Each number is 128 + 24 x the weight over the matrix's rms, rounded and kept within 0 to 255. Layers, rows and columns count from 0.

# layer 4 MLP up, 512x128, rms 0.21, rows 240-293, columns 0-127
[[143 134 128 167  99 111  93  87 124 166 130  87 115 144 138 103 112 103 108  80  78 140 118 155 140 159 136 136 140 149 114 120 137 134 140 137 154 137 110 179 179 143 126 127 106 157 151 134 151 143 187 118 123 109 122 108  98 122  86 119 136 107 178 189 105 127 145 128 152 120 101 130 136 180 118 107 122 139  85 152 142 118 106 108 156 111  91  97 135 141 130 106 159  84 134  89  94 142 124 134 151 176  63 124 136 142 137 137 119 135 161 143 114 149 146 175 120 131 113 176  94 144 112 130 121 131 143 137]
 [122 173 114 139 140 111  81 132 133 148 171 132  99 101 156  94  90  97 148 112 165  77 143 130 141 111 167 105 161 124 156 148 116  88  94 122 159 144 122 115  87 114 137  89 135 114 100 107 144 129 152 119  81  98  84 114 144 132 136 151 135 179 175 187 127 101 146  80 106 138 114 128 102  88 101 114 148 173 163 128  95 171 176 131 108 119 138 129 112 113 111 118 142 143  94 110 127 126 134 144 172 120 164 178 131 138 145  87 102 170 136 125  89 110 170 137 117 175 125 130 147 108 179 134 134 159 143  99]
 [140  89 135  92 159 135  92 123 171  97  93 109 155 120 138 104 141 146  93 121 108 140 117  99 142 100 127 118 166 146 162 125 110  88 146 119 132 126 120  82 100  95  93 113 129 118 139 103 126 142 136 108 136 131 161 120 115  89 176 119 107 122 149 127 163 149 116 131 160 103 123 155 145  95 114 100 110 118 128 144 147 140 162 133 142 118 125 115 175 112 130 113 151  44 122 101 124 126  96 132 134 138 112 143 103 139 136 145 153 103  95 129  99 150 155 137 131 136 136 159 100 112 172 130 109 142  92 112]
 [102 130 141  69 113 144 125 107 122 119 114  72 117 154 130 138 137 143 137 163 174  88 144 125  70 138 105 133 155 115 133 102  78 141 134 133  62 181 127 120 144 146 157 134 117 117 113 122 152 105 145  75 158 126 137 184 146  76 122 125 150 103 114 115 119  96 165 126  85 110 120 135 147 176 101 114 158 131 130 142 130 146 122  82 138 155 137  93 100  89 157 120 121 141  97 132  83 157 126 169 105  97 186 137 133 122 122 106 100 116 148 166 147 146 112 112 112 147  95 131 143 161 167 157 148 145 143 127]
 [117 134 171  82 137 104 104 122 104 122 144 126 112 154 135 173 149 104 150 142  91 142 147 164 123 123 185  73 100  90 112 173 145 126 120 117 139 126 135 166 131 159 137 129 132 140 127 126 144 137 107 162 144 117 127 141 148 142 111 136  81 114 122  89  84  77 129 150  83 120 163  88 105 139 181 130 122 133 116  89 144 139 158 128 108 122 137 128 101 145 135 166 157 111 171 140 126 126 142 130 125 107 161 141 114 145 127 113 147 126 116 152 136 139 137 161 146 132 162 136 126 152 125 137  72 159 132 125]
 [116 119  55 132 136 118 115 114 121 123 152 117 152 134 141 149  90 122 150  75 140 129 107  97 130 152 113 161 156 154 140 119 180 154 109 119 136 123 115 182 134  97 118 152 139 117 118  97 131 129 139 150  96 101  93  64 147 118 137 115 143 138 133 137  91 111 185 122 114 121  94 105 115 150 103 103 105 100 179  91 166 143 119 116 153 144 132 146 127 156 122 105 143 120 133 115 117 135 123  98 168 139 106 109 131 128 166 106 118 120 137 126 100 138 126 171 141 122 116 126 146 116 110 115  91 157 124 108]
 [112 164 134 125 118  94 128 153 133 143 141  80 112 109 175 128 145 146  64 114 136 117 109 154  86 138 167 140 165 164 153 142 107 130 157 163 175 121  96 139 117 107 101 111 179 150 157 151 159 126 131 140 121 131 103 134 135 163 136  94 122 143 116 144 156 108  81 114 123  81 145 152  80 138  89  96 152 134 145 137 158 179 146 130 122  74  93 150 146 132 105 116 132  87  87 145 116 105 133 110 139 132 108 138 142 145 146 112 162 134 139 138 136 102 146 111 147 122 139 107 128 134 155 131 117 139 132 113]
 [126  94 104 132 107 115  95 102 166  97 137 118 107 163 121 102 125 138 134 121 106 135 115 120 116 131 105 136 147 126 127 125 175 165 186 102 131 161 150 121 156 103 111 139  88 133 118  93 123  97 129 103 146 100 115 138 105 146 133 136 168 136 101 104 118  94 141 146 149 110 156 129 113 122 146  64 126 154 117 151 122 131  97 114  80 133 151 126 147 123 167 139  93  93 147 125 172 120 101 171 114  58 134 118  82 131  57 148 101  82 161 138 120  98 105 187 143 130 143 126 146 130 136 118 145  97  90  83]
 [158 123 134 123 116 136 125 126 154 139 165 115 118 156 140 125 133  99 145 116 107 138 113 163 133 146 155 149 126 130 103 104 127 111 121 104 114 124 134 126 137 112 107  97 138 115 117 152 128 121 161 120 120 132 132 127 126  97 133 157 153 112 141 144 127 111 123 143 118 118 103 134 129 114 117 130 135 160 122 144 116 160 143 130 118 106 114 119 118 105 123 105 113 114 160  95 123 139 104 177 128 105 118 129 106 165 135 149 130 135 119 122 169  90 117 125 109 145 136 147 122 137 117 107 121 138 128 112]
 [143 138 124 115 152 141 123 162 166 134 102 154 130  70 126  94 139 163 171  84 108 132 145  83 117 149 111 129 166 109 157 154  79 151 155 129 106 159 102 138 139 124 131 167 131 178 180 129 144 136 151 113 108 112  86 103 135 117 148 135 116 136 135 121 145 136  93  76 139 134 113 140 138  87  84 116 111  91 148 147 135 138 111 160 112 133 118  75 123 141 132 136 142 137 152 103 118 142  89 145 126 120  93 117 156 119 122  81 112  88 139 112 172  84 136 166 119 146 149 123 170 180 117 126 164 131 177 110]
 [107 115  90 107 155 131 163 142 160 100 114 116 146  93 148 125 137 132 124 139 124 102  78 142 136 147 128 111 100 102 100 152 119 117 123 121 165  87 104 144 132 144 158 122 127 101 105 113 116 149 130 128 143 122 107  84 110  84 162 144  80 141 124 114  85 142 108 130  91 133 163 122 126 132 125 121  99 176  89 159 104 160 128  96 141 142 140 159 141 161 153  80  87 120 132 140 108 125 153 103 124 111 179 120 162 147 137 146 130  93 138 129 118 104  94 108 153 120 119 142 122 158 129 124 153 115 147 139]
 [129 124 114 144 133 126 140  96 141  73  95 126 156 138 103 137 111 151 122 139 117 106 128 118 120 154  96 134 149 109 131 180 171 129 136 131  93 172 155 103 175  81 130 111 140 105 103 128 123 126 116 134 139 119 134 131 101 111 148 142 136 178 140 138 117  99 172 125  83 144 135 163 117 123 147 107 131 150  92  97  93 158 103 102 136 105 116 137 147 113 126 120  84 153  97 107 167 111 135 157 132 108 125  89 115 126 129 143 155 159 131 147 108  89 136  96 105  91 128 119 137 140 142 136 143 152  94 116]
 [118 132 117 128 148 124 122 107 149  99  98 148 134 162 136  73  95 157 122 155  98 144 112 171  92 156 136 197 111 136 100 145 140 176 130 156 158  99 107 138 181 108 103 123 163 132 144  94 150 135 103 119 148 128  52  85 143 145 119 128 114 138 142 118 140  64 136 111 108 152 181  95  97 156 154 139 112 131 139 112 126 167  87 117 142 161 138 119 154 116 142 133 108 103 107 136  97 118 124 150 146  92 161 144 102 112  88 131 126  94 134 126 164 126 155 101 114 106 142 174 168 111 166 117 104 140 167 123]
 [ 98 123 151 148 106  97 133 127 192  95 145  91 120 134 138 132 150 106 165 126 135 124  94 149 104 111 101 123 148 131  97 106  86  93 138 130 133 140  80 165 109 110 146  78 157 148 140 152  99 136 143 146 141  66 166 103 117  91 156 108 115 137 172 139 121 172  65 165 112 131 141 105 150  68  85 121 147 140 152 100 137 120 137 166 155 109 140 100 135 122 137 128 135 100  83 104 144 132 125 158 129 141 142 152  56 111 130 120 124 116 123 157 101 113 117 186 120 168 153  83 151 136 118 147 115 158 145 151]
 [145 154 152 114 141 143 115 116 123 120  89 139  99 108  98 117 159 161 175 136 125 150 144 107 120 103 148  82 128  56 148 118 156 140 123 145 124 147 107 140 137 155 142 141 148 151 133 136 163 134 113 175 162 110 161 114  83 133 130 151  70 132 110 124 148 128 135 149 143 101  96 149  81 117 157 110 129  77  95  75 139 145  75 127 128 157  77 163 125 167 120 105 131 187 124 119 127 104 108 112 127 127 131 105 142 140 173 125  85 132  80 119 106 170  84 136 101  96 157  99 142 118 129 159 101 179 140 145]
 [138 133 126 121 163 159 135 159  91 170 139 142 123 157 152 168 156 129 132 120 166 157  91  99 113 112 117 115 113 135 154 159  89 109 137 161  93 125 145 126 111 127  96  91  97  82  85  91 120 143 130 125 144 138 102 101 109  93 119 147  84 116 134  85 135 153 124 116 120 149 146 104 138 114 144 127 117 104 154 169 114 139  89 165 143 129 102 128 112 148  98 159  97 121 169 113 148 106 116 116 137 143 144 121 177 116  97 128 126 143 155 187 123 129 156 157 115  78 135 111 169 156 109 140 146 136 119  80]
 [118 176 127 155  82 150  89 164 137 161 113 153 151 141 160 149 118 147  77  99  81 143 154  96 115 116 142 108 135  96 149 137  71 175 162 110  88 129  74 134 173  91 119  84 122 124  84 142 136 113 174 115 167 154 112 167 163 153 142  94 118 133 125 137 111 139 125 100 118 116 106 121 134 127 127 117 156 111 111 146 144 134  94 112 126  81 183 127  96 129 143  82 120 117 123 101 125 102 129 149 162 136 128 131 114 116 146 155 122  64 128  92 110 110 157 137 125 134 198 143 167 140 123  92 155 120 137 139]
 [165 124 184 162 135  96  91 155 145 100 164 136 147 188  76 121 125 120 135  79 152 145 165 180 125  79 114 130 149 149 134  92 158 138 117 109 135 143  52 159 108 140 150 102  80  79 103 145 153 145 162 154 102 101  89 171 128 155 178 160 113 105 163 151 138 125 122 149  87 148 121 131  62 121 132 131 140 170 140 116 107 165 144 113  99 126 171 129 196 154 159 133 126 116  88  91  97  81 107 150 164 134 108  88 105 112 145 129  93 114 161 148  81  71 184 112 115 169 139 117 107 156 137 104  95 158 149 107]
 [134 113 164 125 168 115 121 161  94 125 120  81 145 127 191 116 127  79 154 110 118  75 133 123  93 101 170 187 148 130 143 105 124 131 165 151 140 158 140 149 104 135 149 158 112 120 162 111 123 148 105  85 108 107 144  75 135 139 147 137 119 101 123  94 135 139 137 154 131 115 130 113 133 177 110 108 114 132 130 108 105 138 139 142 160 112  85 119 162 113 104 138 182  99 125 121 131  91 114 108 109 126 135 140 133 124 135 168 152 115  99  90 118 143 138 154 133 141 128 128 136 123 132 101  84  98 105 135]
 [113 160 102 102 140 146 132 122  98 111 107 102 121 146 137 124 138 137 119 140 137 178 147 155 119 175 111 128 161 117 171 124  96 136 134 159  93 123 109 111 185  97 113  97 112 133 134 113  92 153 101 113 126 102 146  74 136 118 107 133 149 140 127 112  97 106 144 167 145 124 131 106 132 123 114 134 118 115 164 110 106 114  86 157 120  96 132 154 116 111 132 150  73 112 154 108 123 145 162 117 108 150 114 138 173 105 146  99  75 125 132 115 112 145  99 131 139 144 150 150 144 124 141 115 120 135 118 138]
 [133 125 101 125 132 111 141 169 137  86 125 133  89 102 103 124 119 134 168  94 133 101 169 150 144 125 128 128 168 139 175 138  95 116 100 110 128 152 118 151 109 102  75 122 124 137 139 149  74  99 174 123 149  79 131 146 143  83 126 133 114 148 116 115 129 122 151 118 100 126 110 170 165 139 120 142 125 120 139 137 142 102 136 118 128 159 149 102 101 141 140 132  99 130 126 130 122  92 147 155 151 154 123 151 119  83 105 114  77 136 139 130 141 121 160 129 110 172 109 136 154 102 153 121 131 115 132 105]
 [121 128 136  98 132 134 133 101 116  78 143 158  99 130 148 125 146 160 110 136 167 123 154 104 158 127 108 130 148 160 134 129 122 107  72 176 133 107 155 137 125 136  96 141 114 150 108 158 124 179  85  78  86 171  99 121 176 143 119 150 105  80 143 117 123 132 131 111 161 116 119 128  89 122 147 135 106 110 109  69 161 151 151 178  86 133 101 162 162 146  64 163 132 184 149 124 101 173 134  99 140 106 106 109  88 104 182 156 169 109 118 132 139 129 155 152 102 129 146 123  60  96 111  79  82 155 128 118]
 [107 141 137 143 118 132 160 127 135 106  92 103 133 155 145 139 106 170  75 121 146 162 163  92 120 144  87 120 127 123 142 118 104 142 157 155 100 128  84 128 127 140 138 172  88 121 122 148 129  98  77  87  96 146 122 128 109 105 142 106  95 136 116 119 155  90 127 129 101 108 162 106  64 166 136 100 148 150 158 141 135 104 144 113 132 157 107 127 130 137 147 104 130 138 102 166  79 126  81 156  98 139 130 126 106 153 146 122  93 149 118 164 163 156 107 120 127  91  78 146 181 165 161 129 152 152 138  98]
 [ 86 126 151 129  97 143  67 123 146  91 140 131 125 142 127  94 100  91 185 152  90 139 173 106 122  31 127 149 134 109 154 143 122 121 136 161 117 142  81 167 148  77 151 125 110 144  94 136 161 130 116 122 154 143 158 130 127 154  94 147 146 101 159 166 143 137 121 112 147 109 152 104 101  88 143 139 141 170 109  96 137  82 160 129 157 133 129 109 130 138 127 150 155 121 126 114 110 143 104 166 157 122  79 100 145 125 166 129 141 125 132 123 151 114 130 155 154 147 101 116  97 135 131 117 159 118  87 101]
 [ 55 181 139 101  98 103  93  86 117 137 113 165  82 127 102 171 106 124 124 157 151 134 145 129 150 135 149 122 128  98 111 148 111 137 122 119 143 141 131 175 119 100 113 135 125 132 122 143 128 108  84 154 128 113 147 182 190 156 179 142  84 106 125 159 114 110 119 114 139 186 126 139 108 106 174 137 140 111 154 110 148 174 148 101 131 120 150 142  82  98 157 118 112 169 166 116  97  76 103 131 129 118 127 112 139  92 160 143 120 109 170 121 119 151 134 135 134 140  84 150 164 151 146 130 132 169 122 117]
 [128 134 141  99 134 133 122  70 127 106 119  78 135 168 137 127 122 101 126 148  97 124 160 112 111 146 123 111 158 117 149 109 126 139 116 120 105 166 112 116 197 135  91 125 120  89 118 117 174 150 136 150 143 125 118 121 111 105  95 127 115 148 119 158 134 120 156 114  98 123 162 141 159 130 139 115 148  96 170 139 176 144 111 121 134 118 129 145 132 120 112 136 112 129 148 153 108 161  94 123 125 135 150  89 141  81 150 112 167 152 135 161 147 108 152 142  67 142 146 146  83 108 121  76 117 149 107 136]
 [144  91 121 149 168 138 123 120 143 126 141 153 124 126 140 122 111  89 170 128 142 102 119 162 154 102 145 160  94 142 107 113 156 144 118 132 142 130 173 108  99 144 124  94 103 155 140  80 119 174 115 156  83  77 135 143 140 154 107 141 177  95 150 134 147 126 183 163 177 116 126 121 144 103 109 118 130  74 125 155  98 134 153  98 138 112 163 115 148 133 126 152 146 142 132 144 133 134 110 102 120 185 143 181 166 168 128 193  86 106  83 106 106 119 112 185 121 101 136 102 160 122 149 125 152 160 136 118]
 [124  90 162 121 110 127 129 141 135 118  79 120 126 141 130 122 135 103 130 138  74 122 126 122 173 145 104 158  99 158  78 154 115 178 107 153  96 149  99 110  93 173 109 142 113 149 168 124 155 176 119 136 142  86 138 150 106 138 125 147 122 122 105 115 156 167  84 116  84 157 102 106 185  93 149 139 122 123 159 170 127 153 160 129 131 176 100 165 156 111 123 145 122 136 130 140 123 163  97 156  85 124 158 113 169 120 139 127 115 134 171 139 157 119 143 135 115 134 105 149  84 106 133  88 135 106 103 154]
 [112 136 141 123 148 132 128 105  89 116 109 133 137 143 166 109 107 124 155 104 149 121  94 114 138 115 118 138 158 110 130 135 105 102 102 124 161 146 116 141 155 159 156 124 146 127 132 115 116 166 147  99 126 140 137  95  80 100 160  99 139 118 115 131 122 105 183 126 103 137 127 165 174 108 134  96 139 103 179 151 134 140 157 152 129 120 137 111 139 105 121 128 114 102 140 133 156 121 149  80 130 130 153 125 110 129 136 160 125 107 136 126  86 104 112 135 118 146 136 117 110 145 122 154 127 158 141 127]
 [139 112 129 143  93 171 160 122 127 128  92 142 118 174 117 129 136 120 119 151  89 133 124 129 124 127  95 141 162 121  84 122 168 113 128 120 141 132  78  98 103 144 137 104 115 173  86 132 150 182 164 165 142 144 118 127 119 122 140 123 128 124 101 111 130  95 164 182 178 139 145 135 136 124 100 146 122  93 186 110 124 102 113 141 130 138  77 105 143 119 143 121 132 133 138 161 122 126 104 151 128 118 135 143 130 120 124 123 152 113 135 133 100 102 139 119  96 134 150  93 130 172  99 125 123 130 146 132]
 [ 86 180 144 127 101  67 147 132 142 160  99 144 163  96 109 139 149 115 131 101 147 125 141  95 141 115 117 133 151 137 126 144 117 109 135 118 118 155 117 174 130 143 122  98 158 108 110 143 134 147 119 111 146 128 152 137  97 146 103 109 127 176 121 118 144 144 131 125  81 135 115 109 129 119 167 172 149 164 162 110 135 149 158 151 103  94 167 111 135 117 152 119 148 132  77 138 146 116 143 165 146 113 158  99  74 121 132 106 132 134 104 138 101 128 127 178 131 119  85 123 161 123 155 173 113  99 186 132]
 [135 141 122 134 147 109  89 134 136 122 155 115 153 128 112 121  94  96 100 146 137  92 113 158 195 137 171 149 126 176 130 113 110 133 109 123 101 161 161 157 115 150 141 124 115 110 107 127 154 135 138  81  98 118 115 150 126 160 126 111 158 108 121 106 149 154 135  58 155  95 139 113  88 123 121 106 151 112 159 111 178 141 106  92 135 136  98 146  97  89 117 119  94  80 140 125 117 105 131 104 113 111  97 127 172 120 172 169 118 136 106 106 122 120 173 146 141 152 233 149 144 114 174 119 160 149  99 116]
 [158 162 106  84  94 137 130 158 152 121 121  95 153 114 139 134 131 119 184 177 116 160 131 145 125 122 155 147 152  89 169 153 131 145  84 131 125  90 173 152 146  98 147 154 120 115 125 112 102 117  99 136 129 127 137  78 148 114 170 122 111  96 132 146 160 131 177  87 160 124 102 151 110 173  99 117 141 169  86 129 112 119 105 128  98 111 128 143 122  97 160 116 115 131 103 113 128  95 146 120 141 126 136 114  86  62 122 138 130 130 124 156 105 155 129 123 122 121 122  98 143 138 114 119 114 174  92 119]
 [112 141 125  91 137 155 117 129 150 149 119 110 124 158  71 145  95 102 138 112 141 131 124  89 102 167  76 138 150 148 120 138 161 117 115 131 138 139 121 125 155 103 118 203 152 105 147  83 166 134 121 120 144 137 166 150 114 139 109 170 125 133 100 124 105 112 151 119 128 103 134 157 119  86 129 107  96 112 145 113 126 140 156 117 127 111 159 117 171 108 114 136 148 122 121 124 126 159 151 117 151 146 131 146 113  95 105 112 129 101 103 117 107 135 167 132 103 105 168 191  86 140 144 147 123 110 113 118]
 [ 99 172 185  89 134 112 164 147 149 120 140 144 132 102 147 120 120 138 116 119 136 134 133 105 112 136 126 123 176  99 123 142 117 148 130 119 137 130 114 152 114  93 150 139 147 145 119  85 112 128 156 136 132 128  94 104  91 144 143  98 106 126 135 142 161 106 135 181 106 140 116  98 129 135 168 140 151 132 155 147 101 141 147  97 127  93 121 132 151 167 151 117 100 151 151 119 137 110 100  89 141 113  89 106 135 116 116 136 110 103 186 113 118 113 134 145 156  95 144 122 101 131  88 168  99 142 129 114]
 [140 167 181 151 186 146 127  99 128 138 163 136 127  81 120 143 104 135 148 124 106 118 128 117 120 101 121 115 141 154 154 105 153 139  88 147 119 158 122 141 105 136 155 120 131 102 100  87 137 160 118 114 127 147 138 146 132 138  96 157 135 143 140 135 146 109 141 131 160  74  96 148 157  98 122 127 155 119 119 165 129 110 189  75 123 127 173 116 125  97 102 120 129 144 108 126 158  71 129 123 121 156 122  98 129 163 138 125 119 135 164 152 145 143 158 176 117  71 134 138 126 134  98  75  97 135 152 113]
 [186  46 104 101 114 110 143 128 121 112 115 137 133 109 145 169 108 122 100  73 144 104 152 121  89 103 173 116 126 107 145 141 136 136 164  85 200 169 103 112  99 160 123 157 112 129 130 135 110 141 138 119 129 116 150  88  77 124 130 117 172 108 154 147 108 138 114 104  77 110 137 130 126 141  94 102 140 133 137 159  91 117 146 133  95 142 120 126 112 108 169 129 159 109 169 139 135 156 136 131 147 140 152 112 137 135 119 111 153 116 126 144 101 116 124 175  81 124 127 127 173 153 160 129 121 129 126 132]
 [131 142 141  86 126 129 157  70 112 109 111 109 136 130 132 118 116 108 117 161 135 135 160  88 133 134  96  81 167 124 118 122 137 187 139 144 107 109  94 138 133 158 150 172 144 143 119 118 135 139 103  70 134 156 127  84 110 148 138 139 138 113 177 130 114  85 151 135 131 152 113 156 108 108 161 152 115  94 154 102 169 153 156 169 128 101 127 115 146  84 102  81 119 147 109 118 143 143 116 163 107 121 130 155  99 119 139  90 125 167 123 109 119 101 142 149  96 148 179 133 133 155 113 144  66 134 112 113]
 [126 146  93 110 136 152 122 124 125 118 124 132 169 137 121 120 129 134 127 126 159 100 140 144 150 138 125 110 140  87 143 139 130 103 158 149 106 128 144 154  99 152 128 128 106 121 156 156 137 121 127 134 134 157 129 152 105 163 133 110 124  85 130 112 118 144 151 112 133 147 116 110 101 158  69 162 105  91  97 141 110  87 143 108  92 112 163  81  87 111 153 134  89 144 118  73 152 109 137 130 127 164 140 139 107 158 139 144 124 124 130 139 125 127 130 123 173 172 157 112 147 136 120 213 110 160 119 160]
 [104 155  88 126 102 123 161 124 142 123 170 157 171 186 115 154 111 134 126 107 103 139 174 156 144  56 122 119 135 134 102 142 194 142 123 161 143 159 128 119  85  94 107 136 121 158 145 152 129 135 132 144 139 138 156 132 134 105 145 115 178 146 155 164 125 134 113 132 101 103 131 122 109 151 116 141 146 132 129 148 115 151 128 151 122 162 123 108 130 123 148 117 131 165 137 128  84 114 148 151 141 104 141  87 118 104 114  88 120 144 139 144 141 139 154 108 131 155 101 115 132 142 124 137 161 140 134 117]
 [129  84 155 111 126 153 140 148 148 133 122 126 119 111  96 141 154  96 156 146 134 106 129 133  88 125 131 112 118 113 105 145 148 157 147 137 136 105 145 147 121  97 137  99 122 103 125 127 124 169 125 138 120 133 149 153 120 117 123 156 161 136 152 145 145 142  81 167 121 156 101 113 112 150 119  92 115 144 105 139 121 101 136 126 142 103 113 144 113 110 155 140 129 106 197 122 162 114 109 138 132 121 188 109  69 161 172 140 140  89 117 130 101 110 133 142 126  71  82 105 112 154 120 154  88 126 127 123]
 [103 113 163 141 149 127 154 107 132 115 129 183 133 103 149 126 121 130 115 132  90 128 153 132 108 127 155  95 143 151 138 143 103 129 128 150  86 150 124 117 111 140 143 140 128 141 110 163 161 116  97  92 141 147 124 105 124 110 131 142 127 123  89  95 102 154 143 127 166 120  76 122 125 142 125 125 116 109 139 102 150 108  79 104 149 150 130 125 165 114  60 131 127 108 104 139 110 137 163 111 122 122 128 161 140 155 124  81 160  96 107  84 131 136 134 146 162 127 141 117 140 137  98 112  91 119 144 122]
 [114 136 126 127 144 136 135 116 145  93  99 156  79 144  84 101 119 113 155 118 105 115 150 117 103  82 148 166 152 114 110 129 130 131 161 130 161 139 111 104 116 141 118 139 128 136 170 105 124 116 128 128 112 154 122 135 133 132 134 104 128 115 132 127 166 118 142 113 129 138 113 122  66 113 138  81 108 130 154  89 113 122 173 133 142 155 126  90 105 122 119 133 133 128 163 113 124 139 134 140 124  98 122 135 168 123 112 164 113 140 135 159  96  81 114 170  66 108 121 141 153 112 154 118 164 138 148 142]
 [134 122 108 131 110 183 146  97 162 127 108 132 166 114 144 118 127 156 150 101 143 149 155 149  96  85 115 104 117 172 160  79 129  85 143 168 109 167 104 144  87 149 108 103 102 119 144 152 139 124 143  98 166 138 131 176 109  91 195 129 175 115 146 130 127 137 102 112 125 144 122 159 110 118  87  96 162 185 121 118 129 170 108  88 183 147  94 166 172  88 140  95 162 124  86  91 111 112  79 103 124 132 112 122 101 110 176  96 144 133 135 138 147  67 128 135 133 164 190 131 146 126 139 160 138 138 144 135]
 [106 111 141 143 100 155 124  78 130 150 134 131 124 141 141 151 108  98  79 140 147 126 127 162 138 140 129 137 105 170 107 124 153 130 125 119 108 145 116 151 113 113 111 141 135  64  91 145 147 124 122  85 124 114 186 122  93 147 131 127 149 143 129 118  98  68 141 115  93  47 133 129 110 185  98 131 180 148 127 164 112 132 118 144 113 131 111 165 116 137 173 157 136 171 168 186 143 110 115 124 108 167 129 109 142 134 153 115 137 125 128 127 167 173 145 108 120 135 116 129 129  96 123 119 120 116 107 110]
 [120 180 158 129 155  96 115 161 121 109 142 108 121 102  87 129 123 148 106 124  79  97 119 130 194 148 140  88  98 104 153 107  87 117 122  74 129 108 124 156 114 141 136 103 101  92 167 146 197 185 132 121 117 133 138 100 152 119 133 145 157 101 124 111 109 109 139 144 118 161 131 150  95 113 135 119 184  90 158 139 133 121  93 126  92 119 122 122 173 152 155 117 125 133 129  89 183 158 125 159 126 147 126 168 106 131 108 115 100  99 119 141 118 107 131 145 159 123 156 107 134 128 115 115 116 116 154 100]
 [160 119 114 111 117 113 104  81  97  81 101 124 124 138 107 155 113 117 150 115 163 106 146 134 133 138 110 166 165 128  68 112 122 131 108  86 127 140 155 153 145 129 109  90 127 127  82 178 131 114  96  84  99 139 157  82 125 140 155 171 153 161 146 124 100 118 145 147 139  86 145 147  98 161 137 114 112 112 149 158 151 111 118 156 123 143 166 174 105  96 122 145 147 132 123 133 135 160 138 128 155 152  87 122 139 139 149 140 122 125 151  70 132  85 143  94 107 118 143 150  98 118 123 103 106 122 136 149]
 [120 129 129 126 116 144 150 127 112 126 118 127 181 140 133 163 105 159  80 132 149  87 116  76 112 140  53 121 142 143 146 157 133 171 131 119 182 112 123 135 134 102 105 169 106 148 124 101 108 100 124 103 128 122 137 129  88 136 137 146 111 128 144 143 134 120 113  88 133 141 146 161 134 104 112 135  99 111 121 143 120 170 164 160  71 119 171  98 109 150 128  87 125 123 139 174 125 102 127 149 124 165 165 102 159 167 126 170 134 112 168 141  81 171 130 168 128 136 108 109 162 103 142  99 113 144 170 119]
 [144 112 139  91 111 137 145 124 140 117 153 116 105 121 136 110 133 130 108 114 135 117 111 102 131 140 164 139 108 123 136 152 123 135 148 126 122 127 126 130 173 135 144 137 136 112 113 131 104 165 127 114 131 106 116 125 124  98 130 134 121 167 125 156 140 111 117 126  60 112 150 100 139 126 139 131  90 135 101 130 131 133 128 123 101 147  67 158 112 184 121 142  94  68 128 158 148 122 155 103 132  92 161 150 117 126 125 122 108 145 147 145 125 158 182 117 153 147 116 151 174 157 130 161 118 111 171 100]
 [ 82 141 139 110  87  80 137 128  96 107 128 111 165 128 140 138  97 101 113  87 102 114 154 105 118 125 147  84 154 144 123 126 112 113 138 136 145 109 133 145 106  94 112 154 127  91  73 145 140 111 146  98 145 140 137 117  67 142 116 111 175 151 138 175 160 131 123 156 108 109 134 158 141 151 129 150 143 135 113 131 125 163 115 144 142 135 125 122 106  97 149  79 123 114 104 119 137 113 165 170 171 167 163 122 150 105  87 135 135 104 162 131 119 145 128 130 129 144 126 110 165 132 120 153 134 117 133 126]
 [123  74 179 157 179 125 106 104  88 116  67 118 147 176 153 100 203 175 184 107  86  82 139  71  94 208 210 136 178 167 126 145 107 186 166 148  98 132 128 180  73 126 143 190  78  55 162 132  92  63 121 152 150  96 133  46 182  72  91 133 183 161  82 110 138  96  89 131  97  82  84 158 124 115 167 111 194 170 177  78  96 142 128 152 194 121 103 159 160  88 159 177 193 158 101 135  80 136 111 138 185 156 146 121  93 142 114 158 157 102  91 102 126 140 151 192 232 176 141 130 131 125 126 114  75 158 107 158]
 [131 162 124 131 120 106 137 165 134 133 104 124 101 138 121  84 128 171 152 209 162 124 136 120 148 114 186 144  90  56 122  99 150 125 106 152 124 134 132 127 116 140 121 113 132 131 141 139 165 119 123 136  62 129 113 125 143 163 127 140 120 122 125 102 129 183  70 134 102 140 140 132  80 128 119 128 154 147 155 122 132 159 107 116 114 159 112  98 135 137 140 110 106 122 154 119 115 102 117 125  72 124 104 163 124 144 148  91 121 119 132 167 172 135 139 109 136 127  92 178 140 152 145 114 137 163 131 150]
 [122 140 101  86 144 150 119 107 147 161 112 131 143 121 136 115 138 124 138  88 106 143  76  95 112 126 156 156  96 136 104 130 148 136  91 147 118 120 153 135 142 107 149 131 127 137 119 108 145 107 138 131 128 159  98 129 122 125 151 118 131  94 144 129 132 145  86  92 124 143 149 114  89  90 113 135 139 120 144  81 123 126 140 139 117 106  77 138 113 124 127 116 103 115 157  61 161 145 128 152 133 125 145 158 159 122 123 106 127 136 134 181 132  91 165 138 117 145 121 152  89 214 107 141 111 131  96 195]
 [128  96 124 117 147 125 155 143 137 134  66 129 155 151 135 108 124 120 111 108 148 115 152 127  75 139 104 132  96 128 117 158 102 134 172 154 146 142 132 116 126 144 160 160 172 162 127 109 165 148  96 138 140 113 151 107 102 110 131 143  99 130 139 113 204  54 140 109 133 163 145 166 103 100 144 128 113  82 116 122 102 127 177 164 146 118 154 127 169 128 160  60 102 111 138 128 133 107 132 121  98 127 156 124 161 164 148 160 150 106 136 148 122 135 122 133 187 115 154 113 129 112 169 112  75 111  75 182]]